{"vocab_size": 2048, "bias": "qkv", "grad_clip": 1.0, "steps": 3433}
Each number is 500 + 50 x the weight over its row's rms, rounded and kept within 0 to 999. Layers, rows and columns count from 0. Numbers have three digits each. The size before them is the row's rms in percent of the matrix's.

# q: layer 2 attention query, 384x384, rms 0.252, rows 32-63, columns 96-191
# k: layer 2 attention key, 384x384, rms 0.253, rows 32-63, columns 96-191
q32 105:502487477377478515478586518526462480517448475469486499574500409592498523506474537548430485477490520554525449482586521507490606453457537478553589467527501402495487479454468475496409419433515491474503528500385461464476572488470532446573596387476510550575451563500505459514535539452572423585
k32 105:533451555580517427580434482462462459502440563531535588401539601518513574477522428479547433487568429545519521561473499505465615522502488388451545537526516493410461542496544521531470457501463438435489534557482472432498500444552439532440452521462479511437501562460487540498476547531518408478
q33 101:520504479513669478555442376496548468499461460520501423531532463553530601538486421525597569579537362477448491482494585504514568456454448551488471514534491450598438503554522558597628446522525572502565430454531402473570469475440475533443535606461500455490485522472544603420486568424562520488
k33 103:437482451463586510522568507375519519525573516471461516515522360505559469562545490478453498498513423473487457442528507473403648572508444461488448497494556496534424444442486451484524496480559456471496622473573449539421531492488417552490543445536478524473498480426489505511566519481468553475
q34 104:513502519586496514450407521531523497461456468513658520447498493545489582574421434532516530470419523499488521459572475500567473370545461566499534494521592595478518493519513522554413463518547544488543516491623551468525464398482518413534446561407463400498439457534521540530420517499393395519
k34 107:450612505461444487452442502437547562504515496525560539530549538497530479551550478531476507547562488478526471436505528513558471475514507474442440486443532536468504457502465492521621631489485532531525445497574536536479475475495469434505439473599547414526506584423484497483516506523426503629
q35 106:562523464495504467476495568418495576510493351502456467523502507510528543528524565574421457485526532443427532529443535532543526546598519555550513506592551428534579503489536506568462516499430523603596509466493538564463477543470443560464456409515493439525408455544579587430425504481482443466
k35 106:501469584460479531460370547467524575526576468576479522510446520471466500515487511460469481414391423511586485507474552541400485468505425459578530493523506432530395409545489488542529484523527511501462500513511511500558400537564468467526469458417498457455506584493480492484535483465545507584
q36 103:512450573474526480477455430573490462549482568496433471604544438399460571463524512530488535509483462466447489526516479546526531410488573452406492485521483501580549512603462495367505421571503512450488534475432457480532478456537386508459613476422437542528499547566515542481495475534499565542
k36 104:577487478444522536446560562495580462479456487542541576517502508466555547558397493471510546475550489565504519468528565557477499440411502565428536462458458468505585556502415543442428525451586465537461498467505510490511557485575491456448458518525456540440491455512525467487530390556478443535
q37 105:545490475504540427492498401585564494531520519522506474494554414492523475429452366531445460555499560426505474482486547455540487516545515576537502507558512500452550439384477417483404497455640524563520500499429502515547526554404496542540528524510478485433577503468506490500514444556412471559
k37 106:528464519462491612534488544441518491494422528505482429483555586506538535509522510513477516426486481514476418542459450546462601529457541518443490561433484493506482500439488456536549431475589507462568545608401525517443438389529513498459532435486510479481484540562528485589494549407510510458
q38 104:485519537488541584462504457483429523477464581433532397444563478420426500456465546512567432485409504623599518594461506506587494462590490514551422505581481529436451582429539532474529513531540387517493497421464506464476379497492481407474469495403524434451525553484465477397467502480480495601
k38 103:481519458534442368486476595478523594569560472489444561436446486576444554501531467480462607561515528514511458499453442616430511425461414467414475540538470566484477546534477511435467523475519530513525532543491610456500458448449554467500499476520513575455452576489558441568535443463502449486
q39 100:535570508449497496502493517522509575542597513487491420448433489512459515473534504449474511447552543552577583449593489463484523514521441432531588621517607481519562625557458548468455447529538460541505379577508552586516467488446549475557463521545482612552498455513494529547490524450423384509
k39 098:507535547543548590441625520458453413477587489504481412500506522598500506465412490478529500450499508448470512497560530582538525521461506509562474546573492541482458539451521477487596455475499472484474539468458543384545529446518513541530468515475509535455520503481520497489494505553488613583
q40 103:513467516529533507407603547464519497494499480380569540467500507409485449462460536469521461458558523517458517508522501463351473501508521492397491466496463541454544520569495486505523458510613441624543437450460488605556489507579500533546468422534460415612393419485523502457407550466524476539
k40 106:388446499528506494571482558495525545446454484458467499484495493466524586422474438568494487586540484476476531484510515478585564521501502576536460523510492527568532555534460441535474479516437579595501463524446376415575516499498451570530516548407411440526545508512530459364553608485421437527
q41 109:425456511417423429454549494495433533500504488474524501428513576611480515495459470520410495474450544533587512612516599451553542438408495404476569526486460483518442548427435556513494499510482615610522550554541581446502579577441524454478499457546490574520409542516510535408506532490589475428
k41 107:566617559524451538513420471521576485509440535510559493472422479419479458550502403476491513475513486625528439512585399532556428535517512506473501458550486472563503520478528494496509456488370501570550503458470505518618416498510468485545560492538470463492466520509508532504397556460484446564
q42 103:501464498584538387459512548501540590530458543481504490584493469642488493586578391504531464552481599488444502538560468555509462488462527492524497542570456510496511479518499558456441590588548543441460516585459560445475486465476463529500529464459484499552581568528522474503424467502509480593
k42 103:475587419511460540459513582546493458533580457509419468452488615507567474537546466385537546420455496423548532427461545577498429483486516504507551459546448479476555530528587446524522548462543386454515327433462604506540444476525449442545462462575519543453524445530519530535572533526482455482
q43 103:402438469478496433414526575503409493533522449459516508553522463462479546447497569454443450560510517572446554445529540546616542468530493488395518551491486498516457453459480513511492459470509403481455493539492434489528571557557516586609448516519531514518474589538504476513402542504535427571
k43 103:583495477536453479439512557434484368558464543515490534520549494594437481507527434509533531427491515488526444481445502436539566515547466496515483451543470544477459523450426650476568518479545537560516510609483503502492485465488533493462442428450425417476538517412440507443558356489473473518
q44 108:421562424421542573530468489349515488569541473502502533370405601561470561522535488492483483562515544503414498441523486381490486470574489450516546481482497537482447496514477484516488560502483537455551492510515503434531440451496494557479522497618491556465608523429491552529603444414478488501
k44 106:502536556496520529507500426540452447436392601537499582519456498393491438542512541478490427556499494590521491462536458442479580532488491439584549499585517548561523444495479469422573506504534505565552525420516516521515588488553440512488486476519488500471424429499458466403460420511555501522
q45 099:497478395408471557414407436448498553482479594502545503515449523516522453473478520552517471460468511474534457569492485435459500539505487486500464532516490490542519558447433562534429444564485480470459574520537514446473567464563509492479572447498529451508521516496562467507469476473426454444
k45 102:554460463484380525467495488553511463514563422583438618575419508525407507540534441497561485490491547593480495425497503515483501577369448471460581488466523460433437439469471571493443532530437406523482596493474591518503599530465515407517494525502523534455489528506562518593441551594497473479
q46 100:520442407463511538454575481504515415481507498557515590470405478429406448539448461533582443530453636428508485437470518542520582648514434459585580495490534466498514515436425511564462536463580558490527515446513588496498470576536451635470536563458491393479504416522437496530501471542523519551
k46 105:475466536540466466466515488587529641468462562609421431408530452518538531563438517534482559582491557561493474496484563475542514448398492490553544436563494470511444459442443559526535436566442589455501549480602552531460451498513524525496504437557510535447470459473468564431505490472472413474
q47 104:538394575525560505470475645475455600489575411480465524510474382526538581430501451513486500493461436487536565535516434535449427554592573576453512498523463475524499587508430540536467553449473558403476450411429557636504473432478494534504508462446487465423450514457491525557548546466424491518
k47 103:460456498503499480477381539441581531563584552497375498461392522565459482429540459532475411528395590515496454544521511498481509540468494515599491471545509503486599453530393553412547560463498486526465543517466461515605494466452534526536573486477465488512466517504507438631497461442461528539
q48 106:513497480513471506483495510476514539475421530431538434583463494528547581505532503575479567487380436500477485540453424564532442628604535543508538536539494581469449362491494505428376440464453513490505465417550441582542477406553535468512496490531474688503507458555500460563540552563541456546
k48 099:496535502543468495486506472493488545490573441499418558542563564485511537474513515528520520531474555496548472562493522518542466458473500472494489538494611451400484553537584539499584449457579369507472516449485543538534480543497499508463495433468482485592557469521529486527437408511462499534
q49 110:490478503517502575501560531487391461556476503574480583518439541544492534485546450513565510565605415490381549562442526566482453431508513495509526463464470517505498491499445440526496504621525515454564561467419573488470387463573436414523538462427549439516504505448490525531542529501522523474
k49 106:570524481502536471463503523422542425463507504490523455499490500474477438540559512523493502534497474512489392470529482590505460512448586496482617537575392500574550422554424533448474565555514456549414429458447414519522437577504415556494586417459461481478417593588573473532499552467431585456
q50 105:609490556453624466504535491522543510471490489490498532411509564545510453357429575569496550572510513409529527490553499545515544458513454511489447543454432520445523440507580494552487459607502534502584430514551513469508516394416533506559478430522532545588514475458475529442536489479474460453
k50 108:495458575485415523475526472520511515505514529523540432465494467572493480533504420384528504378434513483497536488486456625501466561413520448523497583484394530563426475542510508416540505585545504489544510514485523531502492548458480511509441487543573571619595437457459533496474452496544473484
q51 105:440586445487550522554459544491484469585450372492582496555487502459394543443568524554419544439551415528552474563534447506502565494524482524460516477573493472438529582459558460508436516469526467502495491513462518578487542508526473595537466528351544531557484418531517448477543399500398513430
k51 108:521471590458489460479483574522568544473471522506405472485353652573507462448476464576504497424553543579507498466419548552514515515481447420420532521451501541522481537548506500504516505590507473449556449474537471560502563498513545509476474382498555562469471506498536441595567486461557452451
q52 105:478491469526494537482522512451407516495476479585520438538472541528552652585547546398538519383452527466509543460560546502502543542542460446488527399540451486528553521553484475520507496559439489481485542448434503510518581511593576460541471410580436462475467536421452657404485498480511523481
k52 103:584471553494650493477409423576474582436536487475512548519493435511474514440434464458582486483513444520549485526509551589494507471455493542486503529530481510506472487454503547511431515501476502482498518408462498519510552557459470525537557428564415491569494543564468436521524480537438532505
q53 106:447450528578493537522501509461509564460564502504525496516504519546442414457519490563594513547517426534520493571478570465494441532445478512534580526540506475495375481502505510511568441442519499528491525529526473553555524473571438490493528562462555470535566519453355520505471537564485541524
k53 107:462572474482510543467495463554438517486514539504603513587411496496506453447468526518354539535537535565528496483491565478553490480452483496436483515456462558548400569393490400608530472508522545509517497564475462463435533602501504522486490556444506473486484436472516416577541482494574452434
q54 098:507552501553570456658532518523545623465400375512534484535477553560557511557548532489459554425453534584490535610532505399422534512443503495419514470507503528465565523480482589442510449461541459474435457432514484477439537426518560533439486483503383496507669499484510464556499497419587508474
k54 103:522577456479476618471391418517501505430527556447505446474501583463417528547434400418474447582524519500462477567528581506530479476508451437549530535498486470432513441622391485495485529460453471514519487543403420522435392409539455428494514557546558563488499609441550522491462422586441512493
q55 103:508491491513559435485493426509447465460411488498594426494497494456496472488503529423469512440535475491393504574497446492489516464563493491491546550477528475490465408424418533479570512559428550604446490525425481546479460508543544470488510466536539561387577526453517360515560454508506541468
k55 100:544446509517470510469490458434455431536585502523523477502470458570475477487464518565429460500491469428432484532510506485457511586509486412518470495523467438542527395474440494553390425490533443494536443528560484555488575441487506537372590448498440504610444489400587553472415488493470483488
q56 102:465455442540547564501458451444590579467536464590533467504529498541525531447464514518539441532451507466425451385617466513439522551575517523556509507629570441577419499486484466492567436454485524460482406551560540470603512520514503515469376499550540496524487489551464419515594507480460528550
k56 101:442539523523497561529494530546522495579565472447604510507437483518479514500503473482504468511531444540498393596491487533503480605522573512523458594450438548379491475371476453485473433456452631526445564422488455538477505504486551537555428450460466580452469431438442472437520556457481468466
q57 101:591486488499485391443540493458563496519483436507504523456526494456433467491432499442484579501531441416466448577532522476563510492551529620496478568521476586502541443394557444453583459520517442429438501479552564517484600475495473559475544570470477469467492393467432580524480509541529472506
k57 106:497486576430521483474489573535478492509517528564453545499491467470466489461528480480517489543487466433566489444522454536534493472644507540590618329541540503432531511435429475456571512509521531530438450497502498549367570514517554525555437533448519525490525544480491433506580548429543515486
q58 102:542524538512400487469448521506528501569476538486568468551535495445494553557510555464549442524555487573531591461502552414506508560511519407468499581495546456494448492474441469478558552513541452505494556519516516489525606468516464526448505503529434477602505492535460532481491430491517550531
k58 103:562537495568567480358538459499389385531505515430406450427619500429546539458563412552449469447463576515457452546578461476491609546492458476487544508535454492535580555590494487583499395466495579524540537467589537460452628634468480501506519524513552507519517449475399564577470491505494543453
q59 104:452555535499564490499423481534539478542470590488506527514576469499543455469536511569536434469462495564449506530488443455533500485453549416480449503494453462498465496525376478517495515472499495483413473457597563605542585539514399501526496470529502453564520489541462496535513513554448546444
k59 108:521450470548502470572545517507481526538566513475444497420456553457474565517470474482594597605478533527493509568451572551514477488486500499367485507517490524509557453548457444452595484582409519467427555470575506431543434544522509413515533529466560492457337475414505468556434474497596497453
q60 107:526552459581429550614530425528400430511433477468448406501452411426481481551456511464476479445521523462457438543510495553424451476526446501436502482504458477494435455601465517439512459464537555541482505538470519588499523618462512544502555505467462485553595539532500501454550669416449537458
k60 105:510536537541458518383570441511573548489517510432477525537381440496504513499604502536444450584495501402497509521480526467500523511516524463424440449495504491423524581465521529444416495547533500475434519544575479530532493535500490498479520414463462548472506419398497501480518527489500462512
q61 110:470546562475475464521497507457549533530395517521433502494495454521468470438486493450544508470479607418537540569591600492481477482529409475529561518494569517487552412504541432449530466490509568477564505470378550371433611530502413563516534533498517509599556506421498521522496579454542497452
k61 113:518502517556529426498493467448397514488456465527625406418464485484565531540476570484531537582444497547530508553457526538462496548505542583567500596511532568546551603476529512511420511580464499485513475546472527483536525533459465459513491585477576478531371627421543487476520411533521470528
q62 102:457530584522500412499511576405456442608612384561609508532520483505507503559542582598510461441566566503494520497475530517518583472508521416579436574404468536436498426546505408428530548596557485440392534483463561539479495545479501498517482521583521537544501493552502477611424400534438606449
k62 104:529479481517465447514541465546522551404581463481499446442493482618507392471452514539479535494411514529474537531521549483471513415465522519478508539528598513530502455493568557479416512467534522596467531478520540525500518448549549491488414385516518555460452439508493471399498517489530480552
q63 108:506473526537544544448580458407541490503528632559515421536562487484532502510504426498494540487511477535463508482499509516527457523477510451530594479569436506551514473606516510515523477517485574479508540390610474445524589461427505436555412502490495557556575474504557557524468574513527539474
k63 108:408584531537442537465461454464549521575494592452440551588491547522486435500538546479542475597455507450552496454487536561456442408433495476476476494518457478453516459550523576525378471527495466477547471520482583456487485515575384516510498455473527474536475525526553594487497580407493500522